Each number is 500 + 25 x the weight over its row's rms, rounded and kept within 0 to 999. Layers, rows and columns count from 0. Numbers have three digits each. The size before them is the row's rms in percent of the matrix's.

# down: layer 2 MLP down (transposed), 512x128, rms 0.107, rows 505-511, columns 0-127
# up: layer 2 MLP up, 512x128, rms 0.146, rows 506-511, columns 0-127
down505 092:464497499468517495499483545467486526569449447444502500469537529517499491483476484509529470478536493490539486503514509478547476519480489504539494474491513546524506544482546497519508516469506487549524467496468545518515534495492475515487528519482519516479501473495506497496480499533494488501495479510512498522523478478535450448539500530469513517490510494484498469513542494481499455503508
up506 100:467494498485471477528529517510497517498497519494516545492516533514500542447501527526505498491496497460484512518509517483476508417549509484478458529535547518521503497496542484488451450505474469487488527498497455499520542452514483521514511516518536468491514510496443517448495504508464502525501499521489507498522482525510458522496470493541540510502513519458482505509506540505507513518465
down506 092:538490513499503523502490559527505510516500498538468510509533477504498537497505506506513469492557450480494502518510525518517480479489538503519505515505470488484513464526494459549500517546497509493458495473471462461539480535526510484493488492516508516515485501538528460466520514523543465564511511480531525497512510535500547470546472486520502524509502517507495502532520430477536482503515
up507 096:495485550473480514504413487528515479479450516476494559484464507493511482514477471517509496512484486502495523480493508473526513504498477518508467511532564493499463520508520523504525511493530547522435500503481519504554490492505494496505486534485542489503508480537518502466520543482504452527481462521528502512488524510508476465472546505527487483543513490523478530522502511482538479498487
down507 100:519482486566491493506487522483480461437488489525482471495518510499517485485492549528474501471508515466551453523528472546509533483509495520552531520494511488510517468493539492517482474502495449519504474481501486480484528480486458473493498459490515521510466445481485513516494449495501499524516474466498512532483467514515521488483506467482526486501514506463530506442531474497496552484504
up508 095:498520483525448518451508492470468561458459522491496515488485502472524486510502483494505491532531510501481514504478490488468512522499499509435545498471458566514527455486489541447487484490522491508521500500509486529512488511470489497463503533507512471492515484520515546514518462511546476484511495500497489512509517505492491538492476466534465454486492495539460452515524471501527529466496
down508 095:510474470531521495513545477506490486545497541530452485490487509463498526501516475457494482477474507494473478548482513547547425484525518513530481539492526528505494529473509532502533487527497507511500522497479517461519548501445519500480500467542478488492474520524511490509505527526506484491511537475535507487492498510473482450513507489449516511457510484476512518478481488531458531514502
up509 112:480488514535487520491510527463527521510507471505541541498503512493510493496477460512570502515521501540452500463525489522528505489478523520510499491501474481493451493523487479476462519536566536480510492534456460453460493502467517507489518463478510510507515507507475507472518481513462509518472515486429518496488498518488492521522468531521515539499504535485474512539545490532482508520469
down509 102:494462525523527484491537478497553489570519536521489517524549491458517525510483475470517501497467519496481532522518471494498492521449532534529483516479483497485502500496510522516497513473505513525464509464510508534484502463470546465479494504525504514491547473481515491499485506490507498456504516495479504481477446504492490549541482488431470490488513493480557482451515519497483469522499
up510 116:491506498517493510509523509464498487504489528502432512461562493499518518491515503473497488471437491515528503520511518498546510507486465502520491467504525509510538497525468474507475491515501480497555540468486510506463511511506566500500499481513544495457516482531490545518555497471544517518472522493517520481511500510521485485504455473491458490559492458475463510519487507480485550500486
down510 108:500468529513512502471494481481536457554467523498482508534511532516516491512527519508504523528502491502472536463547485499505513542505499519550507506461543500514493490499532534493493473468503540457567479480510561485479489498484520494538537468509504511466534473487512522502490523455485503548462487498515526488516525468509465501497478515491461491496472515475520486462484533500459519483465
up511 101:533492508491489480511522502523521520517525527511477448507513538538489465480483512478519556535488548495495519458463461504511522487479491482496521470499509508460513528498502497492485514477447472480461501492545486510501495514483482460517517503511500507488530524489498446550480496538494512514506552457503540469502478460518478523500481553508487521465522430525499493523472550491491505506504
down511 085:514514474475442519524509488511471520482492526518510507514489540524525494501471529531477582538523512555519508494479469438485477527484465480513515525530473505481527513475567499427503513536482488499542493496542494502506471550513499518492524494524493531490503527506505526483506513496485514527544499508484473505494500509495502459459489502509525483489451480526490528466501504498503482482493